Each number is 500 + 40 x the weight over its row's rms, rounded and kept within 0 to 999. Layers, rows and columns count from 0. Numbers have three digits each. The size before them is the row's rms in percent of the matrix's.

# down: layer 4 MLP down (transposed), 2560x640, rms 0.0223, rows 1613-1694, columns 80-159
# up: layer 4 MLP up, 2560x640, rms 0.0255, rows 1614-1694, columns 80-159
down1613 091:486556512503482452465423555493531435458549473493440495510460444471509472528581524509515496476436474475447512550468498498495478517488514555420552507469473487505512480517512562503523534451470447612423441521466489458510540437514481453477490472
up1614 095:550512487528541489508484501533494460549453520464452515412512519511439488425496518476440548515457516498440513482503435489512548497412537530532557528461478473518546428487508513503460478421547605502510512554489509502497456485549494490439506505
down1614 102:487544483445506530452459441499527534503514529479467495484518566429481455484491490430496499448464528538471484453514522524437489502528523532471495546519475539475523480479518486507459529458493545495528504548535533466536471495483534436487458468
up1615 108:544487491543530490552512503508468476402470511499487504459549520497488444499514504513535534496494439464545517521437495467459530483513566521513598502441492472524502419591501452496494495491512560460519514540492535566497557457445443543460503479
down1615 104:537562493414444518470528604518480452506528482523457516464443522467493530442513527488551514535551546497533564487565506488531499472498440467490503567509574544458542586460492465491536511539452539509529554521515504563486483529560457459573530504
up1616 096:533539607408426469541549535414471491546495510513508474483408450525433426486413502517569459560543506502563486492490421562500446542468525516487494463453486471450541514486503463437431548538597447462481455497525465549516510423498500582448485481
down1616 090:485444436528453523490519491465559450547494537512542469436416581468509517582457463541509496471495448565477522485496525505441586529547494480479422538614457518519510463442503453554470457489464466546506468484469573493472476489524426504464524530
up1617 102:511455558449480504545476521523530524526514513505525502493524484501497438561504490478515484559417531538479537475485421475555529461516537475457547465521475447473456490513500448540482462529520503494510503488519493450525536453491500442516450452
down1617 109:500393570529561496528481505497480513484507440444581459480566523551419460560500488525518542531485531501502526502442534546512529493559497521469515510526492520455574520497493557441490537509503529470572536492546546510508547553548492471510564545
up1618 096:509498522469471494488484495466445575452567374490535525585542419535462507542453509381471492489459565452469524548518512540498506488522474425538551505489522442481505557487540475505512501529519511403581467525448557423511532528438432491533499519
down1618 093:519500454449548540526409539514541472433545484514513513489481508505479515495436467507519514449412496485460485491521560504512491476504469504529531538597539469474489526492524518506406480469485449493533534524536435498577536495406560482510481531
up1619 102:497435452512465508468463477474476540453540501482429469497477513494521420464428511507546465520494511473512581480549542507482507471467485548505522499391461498469540412504536488503493444539534501525387470534579537499523535440478554561565451579
down1619 098:475570509543517527550526528495568517478538539526446528540498522463483466511508456454537515435506413544524529422474501493492529516496504552528411487509529476448489569486522529525479581486541494559525500580459494515494450445411432531534467497
up1620 098:562532475488533475611562494462537533480449511527473610571545486457526518536559509383491465577437473578470507504465520522552467515470516535479524526464484469420503477523446449531478524499508448444472533460515483489555477523461558534510498467
down1620 095:571487565490480442459562503430490433459449564605555516437508519445462504562503523484532483509534528467460473484514459414464506498492552559502434538468457538522520561487570503486519475489514580489536536520533501474498522523489545595508454493
up1621 103:503521447488463412503528533538479501467474469542487486508579545469485428565512554478559505458501450498571533416526448452493434480531558469487453499459494497475464541581495455550513468520475539498490506557445464460374478429467482485539408500
down1621 116:476511494483506510474534503488514543480500498457468583470501513505523533513531578450495492510443512499447504519461494522487484514516422429544425480502509510453518520551490597538570547513451542496433505512501538496497474427535448516506399431
up1622 216:521532478550486523467555463520483542538523505525459550527513524541465448473468501422575467490530504506485475566476506519498504486480504522492539536524455434512469582524525441504418445518551570478452484541582481449528480534493431539499472448
down1622 099:519495517500498516509511492503510491505500513511490484514530502503486471501494515481500472483510482499501472610505480498511498497492497507485526484497492477488497511505545480500503480499517495503469492503527510481515510500494495509501545506
up1623 099:477498487520542512571557497507457517472472562536440561526502539505528518537483533491485431531478461496509514439457511458508514497546511502453566460481389473468470502418460482565440488550523468457474507524488594489469528556509415493496474483
down1623 094:463476572460520529422556480491472521426521491561510464475470470474453587468464520522553486492570499527468493459538432517562400514462586532512474537483525523542450523477514423494486410497542480520485479499521439429506501496514489480485498537
up1624 100:500441503463444517561544525563465520417405477518524562493538510605532442479466497454465540513524553531601528551471528488544458515518554506543507496456487520544477438535514505480459464507495483499455479500466525403475536495498507437458466529
down1624 102:514524530544514508437545508509549491494490445436476508511461466496507492516462499512431527493499497469523539433544507483534547514505483502450540504506477467542527558461549525491501534532459525547499476503576588512446497516510579490578569453
up1625 097:512469460477496550518399482574506513496487519527459438505512516465489499448524469512495543593434551509547508501490420536497475476469521564498530549513455484461543403508474467510505500575576483476548507445563493494432479447556564531569488488
down1625 095:495471492560497541507503479539585481559511494526478467462514544540509539497473554509495466499537495546429487547455578484449549522485450465534481511603566428472475451491425479555489558424500518500558569521608467496410537511559567453519462487
up1626 093:489589462517518514461486470523493451463511539577486520436480516485574554480480492485534478487466536546479520505500534503527481495530493424507562569439522486550485487508519469530431521477482475463440380519558558505519504449594475481480522566
down1626 099:536546602500467470526476589440487518505469499479498410550497533538437460499493515481479489509503474477554550514446540442416427607507496523427508568605455508504483521497496531490453483535430541496502498482496538446514502471534511472429477482
up1627 108:517446461465468503515417505487479514494452546476453544477558438452509464564516509460585555515457568554472507445478566492506463457524452443535501455442559584513507477541508359504441467497549526516460545532494455447448533471497556547431515521
down1627 126:473501459476479497453453450482444571426547470488578516513582528415503428505452516527502600487540516468550509519575463505510426471515498449467536543497460542487535513468481500446510534506543459485546507493480554455458515504460438473475512457
up1628 098:568486528480534488536491480517495440530475542532512423534582503468576509484478471482486568473537513476495518533486484539491431489462494505504541495479475511432506520509452514454503540427509482445418423484531461529515484527564477563473431514
down1628 096:439518480515440499546490604489542496495533507472512565517552473448568472513534500519524514454453545514540530496542495518454492533475482475438548488559556467512552484473461453474495420486482505537484408441526551556544466445569462474484496406
up1629 102:538490592515547540518508518439497458494473428531465454421477472520470551526489489494502493496523488456468575543468546483439424505503527520492590432497473456525477545508449522454436552453578487505502544544487521522528551486469530516479517582
down1629 107:498431468547461470509550462489446552522538505484429516446525483511535456526499393486573470505548482523546520476479469573432459618439489529536501505545456485501487557540476502550460466484488528508583503449515487413507516421447506512517467472
up1630 106:472496498496547505504476456442410478431492525441510580562482529548455494482520507530545482557490535572528498516435495605429438538548493524540483464512481554554451464507472513510428527518591582400508527534494509486442530492498471525461471453
down1630 096:481539448526512504447436423460499475469524490567531559482562528464551501478549583477475554540520531450475509511526502527544549539494531492519487512409487509540442475583560491501439484551484498480521429429562509521472428493473496435538542478
up1631 099:521517535525474534463385501489514472444485570460479498511506474448549533481483487498525564446518546481544476492496463515540507473545436512528539439473521484449527527498511479425459480516490545453544443499523473479469540567480517486514465437
down1631 099:490479546526478455503520579506495520531471526466460500510454457518504496495525395479517507418512527465511485511485461455482585484451455442495504503522542450512466507585575465592445470511461546467477529448532390439504450482449528533572477501
up1632 095:531593530512522589502447498558440495533523490483518448434527558412535557503408470478498512541407467473519537483440420526518498517492489490499517499501504544409467543497506469505449463486466545459512521503502515523536466531487462514455511504
down1632 091:525446485470506475477513460500478546499569491517485522581562541522524541535427530548509474483586469517512586461423583481499502504459475360499502585482436553517496494551434545491537536489489488544560534440484535488578542539491490432458487448
up1633 094:522476493485493517529561511436453508420483474605496514468527507474523492577493531477518528531496498422517526482426508512476502505484536515500475471511530530467527536486451542485530549536466545476511517509477512508444495503542516516543461466
down1633 090:520502550567434522491522568499458495521492583520442516539528491505466505423482490516499549559560492512430460517564511484501490486568459431595578546468494536522451514478532456538519554462511523482515529459475458536556492474486520511439548512
up1634 096:451540561556469548581537468519515484513418503476482498456543496527468461461454483484487413484524507455504536520492518477432539522478467501454472464547453483494531523446459561585456482510569459499468491444539552491562495506453498523513453503
down1634 095:482492522521468481484525485490533535501499504472544441551465519535524545476510568458517575483534508480513511506490552515539541466529503497466537479519492456482500531519483456505468474447531510501570523493457500525499494537458473543556534547
up1635 099:553473466476473430396540526552450474498495461531398507459470500478551488512461464509469507503484518453559526516588447495545537544546468504495522491556501533523507478508543401528460485507504526453417536478460433471503558545513539389440452486
down1635 098:477540482486572517500492499554510456516550487515484520530547477540520548500543506463504530507589523519490451486534422527514552536438494528479525555447479523504540490525511376560458423486455505513510535496502465559510519507519449451463447546
up1636 099:467599492496527555491529449545477452538421548458460568545467433467470506569423475497482461557502574459493520494534462575537470460476452468541518461462439462579394540556483460533530487487536524512443526489479481467519481519486513497511437473
down1636 107:448471454527508505509470442449518508589530486438529488495561522475513453498470499538517490514468513495486513452494505498538491531506546525476527440485474484517514491455424465535547524457527577509522475520478481457498436572442490512517541566
up1637 095:554495474487432519517439478525529511477490546461504391519490441459428517534528504539479498541452521567504605458543497467493522511555494542477530442423437447437454504490476491435512480516539460465499508501548548454506518487436483512510452527
down1637 094:455370456451482503541456450475557535508520480457475543475490449552464485570520491560510437487575552505517517506411539477483526540453506533530487480463463466553482480513515460470428472487491497487511566476578534511508465489451533544491447489
up1638 099:545570483571457498531473522510467577535466525559416544494462503504485520459483391459496481535492561513514524501495452493499536506468480468456505455522484478501439544469441455509508444444459503554505518507444486489527499441511380448434466459
down1638 093:493510450511560500506470467429493479488541513483603483514498580442501526503523579483483543499530522439513439499500542536495498487552487529543498517447482537540530480503569521467475509547583450432468496525514589496490525500497627584513463519
up1639 098:548531503518505511495452608499507478505501482515473510480472446524478501467590463425535484447472541575518542470458467483422476495511516489460484484523496506527491444472485518521482555468526527457520467588536513474505476464479589554538517515
down1639 091:585533480517447490511455501574515472578545481527582458533427500479441476492511445548439535537487548495540540530530428516517541457487482454488494515485484514457532521491557461482533572488489520501517527552480576487524433513545517532456508525
up1640 103:453462514528438557509467528552554502458495531525438526499476478482464432438531549434445471464525487515504501441545508487433463459475582479464404531557437490416454503460523525494501470446516513437454466512540489553519530488475468498478556482
down1640 113:452489592472522496499465477531495464543507432558494550513505530482570483511456506453511472543506529562468520472501540468532520494512485441428488508478450436557540473541536521526431569509490531502457528530421562381520520503558583540511536491
up1641 103:527468493519532524487515494525482503459437454538488524519518565472482389458503533484471446490510502531566474548573504557525442509533495585520563520484438524489518467471443515527557469551566538473522514497517521519537494504572537531459436495
down1641 101:481540485481506478538510504509542478446483481516544503476499477536476466469490505457528481566463508447434555518549485590390509532527494483480578455610481475438584513498573434495494512479456510495520480492498437566522530477498463561482494511
up1642 097:516491506543467547484483488445436523463477492535524520445529511516502507472562454531531512399538456472544522443423423473486462534529520487483592530465508458510480548450525522430496410489498562447490514468458458471484518472484515499475448468
down1642 094:463474491519500431465429469456556480507606484471497483503513537481504470483524547493542539564563454504469474440459491504475494501490471587550465477507494507470505526478479506483490461523503450553537490459513514584513519509502453430465450508
up1643 099:557509461526494471527530427462413548489469466480432527467462513487520447435477421474560519603477516458477455492534430546544500549461485550458481520523501533462518540554548451514499458512443497540526472491491488471512543507522490372536528489
down1643 103:568515496591529386438550483503448484559437514492426438418443578501505539500520497548482586514524487482479438571473506468541514518452539567436520488481494523452410486513512540507482579506488552490534477521538548491485433451475512437494502513
up1644 099:603442560476458465511528430530554505451455484568481455528513468460507535459544466510589528491476538502524530480600455440523511488495468431542502523492559442500500435543482396469453477472455468413496500512513520531492606532576523543553450528
down1644 106:512476480507478535554477496447467483473504458519509447496574507506534486493554466469591519489537493461498442458527531492549461484546509464477570432456463533496444492510519452488556491521481554482562490463500567501495555449447478449484525524
up1645 102:483542548443451399547588524600455527429441511500529591496516484479511511524502506385511511496507533534570505556492452531461433530498490463576527554487511483387477511473528572501529446553523521504468499481517474411511569482553530576453493519
down1645 102:515489499488546473549588449494454500433492525497419516419534470484547554546471520542463510530459530551489564508548500531428487568519473468424478461483459507533485553475479530473486528533507570569481493519486489542519452512444506544522431450
up1646 094:541539525463467506542496507471553534522524525497478453489491543454523466503541451488498481494459513424530518421477442448424475499502499439439437511527553491536504464493443484545492498454526481536593435471529492469554552495481503519491451411
down1646 089:459531523536505523447486495525440536519474486478480501504452547559486461471461476453487481486546518509562499560535475484486488487496515466463512508454516489516483429467501481529549413410512562459465415477542542524503412491462490469492527529
up1647 105:485566543476416510476467462543540447484417519596489498592492488517532493448427559515500536543534465486487557418483492525504472489438419528506471465421454415508494558483511529453472424508488496520476474480506532529458502418506500522513440542
down1647 104:461490472517516516453519457461512514531455484454546484555512465508482454497472518462473550518489552538450490439515489510534496526471444519511476443483518510507469515519455508518497526481592452446504457486440545508546495513452521437496546444
up1648 096:437557444508496527482390511461518421523492523482533509472532478472522475459455475472528398652485525500558521451517430520476420492439518512498468468555537576523472511485514493548496455571492498549590486499483493445521502512513484534483492395
down1648 097:536460596422526453505546536488498562490536488489561515514497507594527507634560481525493480488510513443497524525490481467488517475526490435550554537523498446477563490533499534474466487445507539427439465516499525494537469441506426452525495532
up1649 091:454452544520481506515543553538598497522491414464509558436515505512467430436541498475515503527419516443482526531513443548543439492498525467580504485490464532448546484429478510439526472460468501475446537520535566523487546535449485488476506464
down1649 093:557465471526516542448503520433436506458553579471441442493460523423519439527536455532492500483524499507529555443509465465452489539475482513434583572556514412517533531541553519469458542524484538484484484465553499442506498503556461449553519504
up1650 102:494503445488493427536494528476453533428502558459524500517418531508502534505509454502498459594393501469564478523507569535549474435502500495517525536481517472462502549531465489538505446562495489501549504510507470559564488495502543488470537493
down1650 100:549477512582578536528508479525513544393443477636500581422492495522535543518569515459440467524561435470481408485498485509485517532503451477514502518531502538550486475591542479509534458383476523492500501487547456482536472515426486521436472476
up1651 106:593509488487463483480456527506458493535579482531482460576447539433510511462478478488490467473481446507502483517561409540571540499471498524573454506551598448434510472527512490522484508459469454485481482445456513505463490514540448425475518502
down1651 102:483407544488511472474474465487590522541513490490505509459507543476504544523517460470477581518508458543426501485438437529481508501545530569533496457502481469509566444492510510522518514511448563516460510556517468475481494554547467528538547523
up1652 094:494429435425487482536487442550499532542445529485493459510459497447492523454458499483556465509492513499452508493450482515467493547509556522480503497468431471476495496465481426568540514579469531506471505537550393483460495496500527485533428520
down1652 085:507500464475498522440485494461459515442538510540559578480472531473440507528346515493539609502494443486556513525480445430545528457484535493519531440434538538525571479436521535485517475539538534434491518507489487496527472516486489455511563534
up1653 104:498466512550504532540489444486517520464424514509526489547485478480461456518556479524484406467484495521480511555514507554574379518467542519582559529465493498478467494476528476517436437557492454544461468457435587456443517450501573476515475440
down1653 102:471500505438509535472486537464514514478581505548557479518474461521566523476456503478504506505500513500499475430519494448484457485469476556452465593489481457477545450473527479484487466514434424449502513467516481500489528542486539517476453555
up1654 094:545466447502522507455495408502511527520524493562456501409513500507489542487469515519492427474505455498558517521550492515521507524508558455476531442580468407505499529525496432557565503508519507488522556521566519560449524504621427474441458573
down1654 094:523478539458509436494526538526552499491499498589498502476510496444460478567489548519522451553539444443463530420538498556529535466488562496570482498491556502505417594449467551500565559464493484474523458560501496489574497463480496462449476566
up1655 098:499488450481505493503455486505404474600475567503471534518423560476512520534450537482492555460433502513508549428516459478493438440459527488546439604500485523485515403475461491543481537492442477544502549452538440477532478547521559491429501438
down1655 088:553500510477518499512557422456541455542464434484536522511565506466390498490529518553456526527451520514547572469478473528508521501619567471556473476510478389458429557533443546568501497483566545558432466513466571509468434523495511536485422494
up1656 102:503521532550518502532508461442424516444488469556453482514475493432559521539436497507523506458458479454467551516552518446447462561459467485531607535425478447415531463479504425533469478544568528442460446506440566422512504449514526502475482526
down1656 101:451474534493519566535551501506509507518467534450537490422459519458503490529489581510596544521532523518487551482512536542536435484530478526482528541493511524435535518518489510532511534516427580489536505530441489505554480440531459475458500528
up1657 088:537478472557480541485527468526542541422469499417455478517459529505534519458442556528506509568458524542481487459546462574569511455452526538482503474499490519545500454562539473413532552571517485497538468433554501506550518518588549542480477559
down1657 084:513523503502506447483423538506572543490514541431569472506486548509592548440562539541540529528504477513558550501465473429495532543484485423438441480486529435451510429520503551500516503543500488539507546505551480538448463519482546485453478481
up1658 104:580547438519497462491445447483436546457506596515470502479494437439414460509390515453488440527477509557499513514479445532513472485489531529522517477563448429447486464512468486511504514531486553517492567545525536485539470529529518575499474537
down1658 114:526595444474454490538539453500504478485491449507442528466525533504533490500468505440496461521464504545520452549497514557446519522460458526525493400520478543460479516574458542565509512526519502499505556538514596547547536542560506528500491516
up1659 105:503593513530353536437492485472473439436491566513544471534470469554486457449535503454427584528550466497496484432529518544511513499513531497550587478481507447512537525561529525448428545543478554440519507540488461475498540542507522511506495448
down1659 107:494451502508516561523562540519513443543500469494502515506472472437450562505527498495483436501472532476446450506574491523537511510503449602440484536479497501443362550489467498485526552506474503504436491542507534510445453431493522452488490511
up1660 097:492495480480524509499528408472433485562461423472492513534458505482507527489413504521455527457556579530531551475597491590484471556535487499534517438520522432523546453539529540470466535521523456501380537489495495511466530529558545492555521491
down1660 103:543550489498453502499469532513465408558370506430517502514452511512494445492471516462516509492469500564439516455480452498469476507475493413526504494557490485498488461509540570525494501437460482613508476432488509451485449456566460476499445537
up1661 095:494546443481448491500459486563453497466490461467501423528479501433436609493462461526553527496497432487522534504574465542560555486570487483506474492532528459551478536534453406480448551511561445478544499505537439451546513468515514487503524589
down1661 089:559478514518538533493529495460522522574491526487501546513534499482590468466541525404436527493527549502519448447536521485509465509475541536511538478577559517457427433498505590493500492456530481408474441528443601516534482488569510507490456482
up1662 105:563547498497459460553470494483460497522458514480484566478427475495462504461512488534569501477497424466506530462508430516530526459498444548486476475520451523530458435487511442497477519481535476407418524458473507459470494502476531522527494472
down1662 125:516543456485477494578444522500513469453415524476496542522501454483516510483534545474507551452475527540485551486514432478526474525503461455593459499501437545506468468520529500487443543447492499439460523460503520446430478455457490523509474428
up1663 098:478543535448458419483426504493444486522484510513476546546524468484490509481422441492552495503511530522521489487547441479489542529511531492497492450516446531447447504530476512448456496570562474466487446420494495461453461477534407558504489447
down1663 099:525544482530473482489431529443500527508549483452489498475556483422564545523581485463433474483545491499490471512444497439521503468494539499493461586464461484476515498531487458476466521519474457493539517495509504545497592477524425539505419493
up1664 103:542518390512538489522417496524526528554448473549542594478491564412521503495540530482502475538521539465521502473508489530536451431468504525430510522479534470575504513504456566548455551540546591450482597497454468483506477496443504493488496547
down1664 106:441565444514528523493564457559501501449560482532520540447488517545479499514474511508522467399458519416485460503467489526582561532528427440547487475459524502532499550501434491502461497513465470490509508417491448472536492551561509517511523516
up1665 107:498468526513521512480534451510452538545471525468441467498557470440469482497425455446540438502468550516472519517528477529535539521527518541541503494535543477485484550558593397450468425551578444511499538543515509437531488449435451522509548467
down1665 096:494475495606436561486509482494522574569485559515512585525493465515545471515549536469480487496491471484495495482470488513532467500512552502526533497484563424522479479514467511506457488545481545540492478503546534554464511462525489494496481477
up1666 095:574492511467474490475480460493538492428540483468514444432477526535562495419514474503454414473504542432482557502507474591468583449506545469484449429481465475526504519518509538469429455455405524537481476463528436503477544557472422458510500485
down1666 103:474503508517511522500448524474537562577531538489495482442550419482489486518494506505595450462429523478473468430476558509501588538534461444527477546513488518509550488448505371522486473506456503503558484553503515444509477471367496561497548530
up1667 113:610554548529504441529457493545532502529449531500487486478470504527508484512421436453485510462462586505503569439508445527526562583536453489518524475482537414501537462494514496484402536479487482505483422455539501460525464505521529447481483516
down1667 117:551533501569525562568535609493492482534506482557469523484527396554550520572543457496529481469533561506510514506510479442590521498444436495517493490488433518494464470530452499471541462435501503502474587448522485406470467508524471480429432604
up1668 106:515500458528520478529493516500506509502462427528488496455461437496521506485551463507463568556505506487533525476520449510576485532563564458486443458499464471443408486563560451510472506511524534391583546524453532506556526539527451507484458554
down1668 104:500534467552473515443486434515438559501539541496501461463532575526521554451419424466485504476436498568514492506518520414526492519530480555543554510474525425491533537472447506495449553536497572509540464513515553479461496486427497443494633512
up1669 105:509444493471415499465471512433493488459540508484440494546484499404478454479448436480497506561444486476511591459496465560490429489427509506528539451462454508473536516485557506497459528453512496452480500494514557495496491412581479479548469505
down1669 102:482508534454453493519559515463516478563504576579489541540441514473445524444479564518502457475411515556446471440484510611494566512451499466467498520507513451438446522527440571478463497539503513454498450489488503522505565487552525520467490469
up1670 095:521491423529448547540586526533434540475435467575498528503528507547495466541484535504535467531477543453496513490490440494512489466489486476496519532471406465511505497478503518460539480473519515484546487518459493556518518502527542493476542524
down1670 091:468485483502519419563458482514513478528549486496543462500453503534541493525503508475443539481478482516595501533491461496445493567533542478510496444493476492495451500486526526478556581446513549565435516441471545496477526428531507476542495498
up1671 095:494455439483501447544438495459531455509547460479427499528481468509472492556536451501517448504492536489477483492451524496419471509460512569450535540563515476461491518437532491523439511472524550459566535417482622513479572521506422468498485525
down1671 097:517479474512483557478565499608424541454506521613499481490406510475494466503510444502461471469525464523452492510519413526517521533478541540518505454447534519499530488521495598456445572523517494529550561501474376495492485515479445497577481510
up1672 108:493541504576486525453520487539499554519557521416467513496537566529462508570490483434366447498487582523540479508446472522448547509502507524530554482506517495538436586503519498527397458467568509517546550509531536524515597492474423506478501474
down1672 099:551509487503502472572481498539496477521476449524523514434487500526516525528524515527503566486529480487481505561487501491535499456534534522484507522471529493443527460486485460509520481500525462455508565496472490484475600492435560491547461518
up1673 098:556488475489421462495494442536502510447511530523499481474510480425461470438493484541468532561467489452502563559518398504593540443504517496562557600469551545569541517492511513423454471522546493518495450485430521499529505567434529557499510517
down1673 104:524503515483432534456480558489462530514504483520499498467531507519530431440436554566480566456563471468520477475450539444498524540513514404543480543535506553492486524528489488470487457488497557507581492557508489549450486506491464525464512466
up1674 101:505537531483427447537430501508490470437484495567495560577460427517528479460459532443447472477490533490466498502484541534441552535442534524497513496468475544545444516557432560505431459506518455539514494537552473464477503521443488563471509465
down1674 103:464496521529524502494448426466469538525450502481616534609507481497479437526481513428453532478498510481425473503458550458474462540545537518510441501501476515509447509470499436516527509450485482477470553499511553543454536434563515501554478471
up1675 101:524491427505452508461512492561467558489491446468441462533454563464375577561503512491461542521434489475502585467539452510559454494453521499500559429543510464484476472516484530497506470532511532434543548528477554557552449440508472474521491551
down1675 093:462469478481455527502514571476476432457521497495528537520559536521544519402500517477517442503419476462549490481512552565444527506512498448461450488531496556492427462577423528414484465462510555497521499572548472505514530562463450477403531526
up1676 091:492519520518484489570524532479501474515500507515523464441510460526530555510499477423542536454418413417560457573555486468479521483456459538506520545482463434523491486497444541533481498494511485478419645554485434444509485489473506556458501508
down1676 092:509521467520499463443506542461537584510576484583483508513493542414507472532569528577550499490558502510483607505509470418492487543506549449433441476512473540525507467441550522510489531477562535515568506448497434490503553468455467517509419458
up1677 090:505486464470523504529483527487526519472494581490509554517548477442606472505492462497505486566490480439495509461478517513500428452501488534539552521394504555512511479453532523472492481495434520392465523480452444503446505532575530564584458478
down1677 086:479464511470498526527484462423474383481479500476582462578508470551431552545534560471539476462583572527467486517523491550540516469473498517450457509541493491508499560522537534527465561493568474447551528498500446498495436576556473492564551489
up1678 096:585540480527479524536517549513519493491516462534529457530482500347472527554537429440504482483498452477506551441513446488502451522429526466528482474556479484549489526559468415554522569502509537522485533475501513461425500476496504583542498527
down1678 092:428442496512452478421490509463498532496479519495462532480558470503505503477496468527527548518459490522510459487512513474489538478443507404462469440478550523546488496505497571399494510479564520374581535513479491535484385557527512464506499452
up1679 100:477509512480447528445470476521574571486540469510507454523519520549528453628510469449559494522515496478576561498490486558518392509465503466544480482613538520496477469439532525447502470489538510432474566550546496478583514558494463537551457559
down1679 101:521470567527515532438470471524521557466495514445532428542464541534486505485442478468493468498493543470502480495523496456570524457497464481537453412409473501454513517510505471514489538495566488491429493546495514492495508504490471394504544465
up1680 097:531496503491536489507482500509465495497490444482449481509426560544483463491491478441510480510456521515502462591461450442522506478518496545523519498447548545534465473557503459438476525523545524380527485520519526488456483523535573472501488553
down1680 104:512561477421521501501506488517537522509575442563442537503549550454460489537449525450513526513492443488548479433521540535530464473437506486470493532523503499547463470529456528482479510501523497512476480479546520416463582503552442412518486568
up1681 099:446511463457521471539502511471532515571437431425510513530452462482509526508514539487469481491468474426553530521454516524451572519446527499418552399490458460498485444497569492527472499497481460501609546527508469491494489496559526507487491571
down1681 096:533510510457485456568459487528531563480570524493502518506543465487452444465531517409462449459514487530509445410546511512475520531504450500487465560497534486460511488522494477547554597469477494491489527445505519493502499497443491566501505521
up1682 100:508521512516547437444415457519491518449481545464456475478501484550571482513464390492552506548492428521500556472479465493384498514528527420552529475478495524541425469591477456514440519484559476438488547535470505467504484543531500501463487459
down1682 106:525507508537493486516454474542417486558479553445523502520515491539490497530537523411480508595582542477581526470551571522515530502453455548467477528488497558527471544549509499566476483426477574589450493459456499501512548404486521497470467506
up1683 104:589524494458453507440415521539466491446492527527507497520492418478459444494539434541513505496488577560515494496524384511468543501469544525488454422535452534470490487570470547536393474526464470449541571539522470512476452515557447586539471468
down1683 101:514428510557466546506456575447537472595450538473599442506451535497488525490536509515512469520410417462515483451449489511511528470450475483445508497478511519471447455509476523454487477526545558524500450545440536490541497585475482467472507479
up1684 094:462464386482423439529380483501509530498525454566468531514551589525510592545465479509510500524470465537510512526449519537478495400545529484488427483490529590501483544474525482562469547456462477523523477470518493436498581537537499565464539477
down1684 090:543504579569495542539500468523486483518463468542548517428459506474540445490565496514537487496574527485491514539535409546542520561495509457475546524464478509526492415452446525532510491436505540498486515489443487545535483493500512454495482468
up1685 093:480497433459441481441479501482496505415474582542524510456504512543454555450513483545451515476508462557518484512502456534508557475549530501541504502535508502443493444552553432560496518459578513513569537565462555463466494445546447442503483473
down1685 090:468520482500507451526518540530516476472513549516457503535453537485456515460401437481456478526479413564502473511516538528540475452489517474427553512510512512541434576515527449517537492521528476556493473523450511435528494528511525444560523559
up1686 100:513463483436478473489479503451525480522500537529508530529489534524490489506455418532529524503509548531500492497484440463515420461504568454498553529513539512552491495485463546456489531414493506472455485562476454490428477514545497502474464531
down1686 112:531497526457489563496489494519459501613490524465471580408496484524436525490515428498489498508468546524509484509459450474469502522459523455444517492493503519543562448530471455528555485498500541527474553533541516479449543538571529564496489528
up1687 089:563441437447547482458511482506469477563476455544411490539441558504503486558527501453490524492520520453535509505495473564478434529471490515536575566481583510490461446472483562536463525511472512540539510471557487491520477536490439601523505501
down1687 087:517545482461500526495438449515473525395486497544538461536537481505506500424492471577495488418498533446453527526521476506520516476552460495497497424492409451531547518450482494490528516506501525400522477480531521506449503552503519479473498485
up1688 101:506542485436539440494500588588539528494518505470511479522525493501529554548433487414437578547519501483537514508525528572524396504457507473614496505473466489478563538540493568425461541503506461456455489482475482464501512515489510485498450522
down1688 103:471587474456501437517478551499513479512499530512585481495557459515503453507429546450440498527485526470516468533443610542513447492457521484565472462428519558539519535542452515456485571495518485491547477418452555527495566562549414434493440476
up1689 103:471545509429449460552542491514438536494517534482538486506539456572494509453497544438566490572439487486471586510608517512572435441465491476542495558435451562479457449482546535501550544512487481468481457577449524544494530550509523470515454520
down1689 105:483538490515500489504539542528461535549515548443501431509450535517470409511550484451516532505454482469543574573510524449503478434546502530519450465467514481480445462493488479508480483530500522459499435512534494488474530509421504450505525539
up1690 100:537549515470490510519561435505505492548531465514534488487518544531471435463486506517537538570538468541483527508491507521472497534529509526541514548479503483529474429461516520513509419545483591496495463498575459450507491473455528507443443523
down1690 096:537480531471527547534500521469470496485565465523521595484438527444481459513494614471404497464519448428540501536492510457459516519481492455529513592510497513534542534464510509497504450481498528465477536483538557531553479536473477553569498479
up1691 101:580461444491522442501469404477460556462477467508469503505416469513503452460437464481524547536412455565511501474519486489506557571492534548528554497533447495486441536393525496549454508468526464508516456527511562526597527473486466499495490538
down1691 113:447567511486590507562472464543514521551558522450519507495503490446449452467476505446471515527423477526516487528544495591536494544461516548439494582468473563532405457589532546568472502527499558463457448436508475460482433454484397502443479516
up1692 083:478479501526481446499461466471536524504570443527507489526449487448487389531463470491499529474481506482534493474498481469502420573469639489502509500490436507509445487509481469542512420464477363459589468444481541601512459462529528472469542472
down1692 088:515532502471494509466506541532469534490472477498435547490526495552499510525545546485502495469520570472452489520458594494438503466430441570463454466518632466502525517465529532462515534484526559488432464583443468499428517489463503519462419486
up1693 099:465560493495591576578471457456524536581476508519518502528544515530533494511497493456462443496491483498498473507551465557533462483487487533425542496516517508482400629506453528511446547570552408492493472486538486450474499495519502442514441525
down1693 099:497546479532441500522579511555495529513516441447471504538498459498549472507558492483461459462487427512522497556544463496507534499471505508555542542471502496538510511497505485514521490458513565486495508476532527512499472465502413544474487520
up1694 106:519502500446480518547499455466536553469472536460441522506494529382483516559475507481414472548489528490519558497495444581504505480479520500535525510541541476460485513498500510430541492556587505460563476518494458496469592477461486459584500554
down1694 108:495432440482455584406410527528439468506525484482522507521482477485519476443517459535457462481463469517516503533449480525499529498443599517411495482493476595457478544496459477574512462580550547459553525518468464469499526490475444579557499487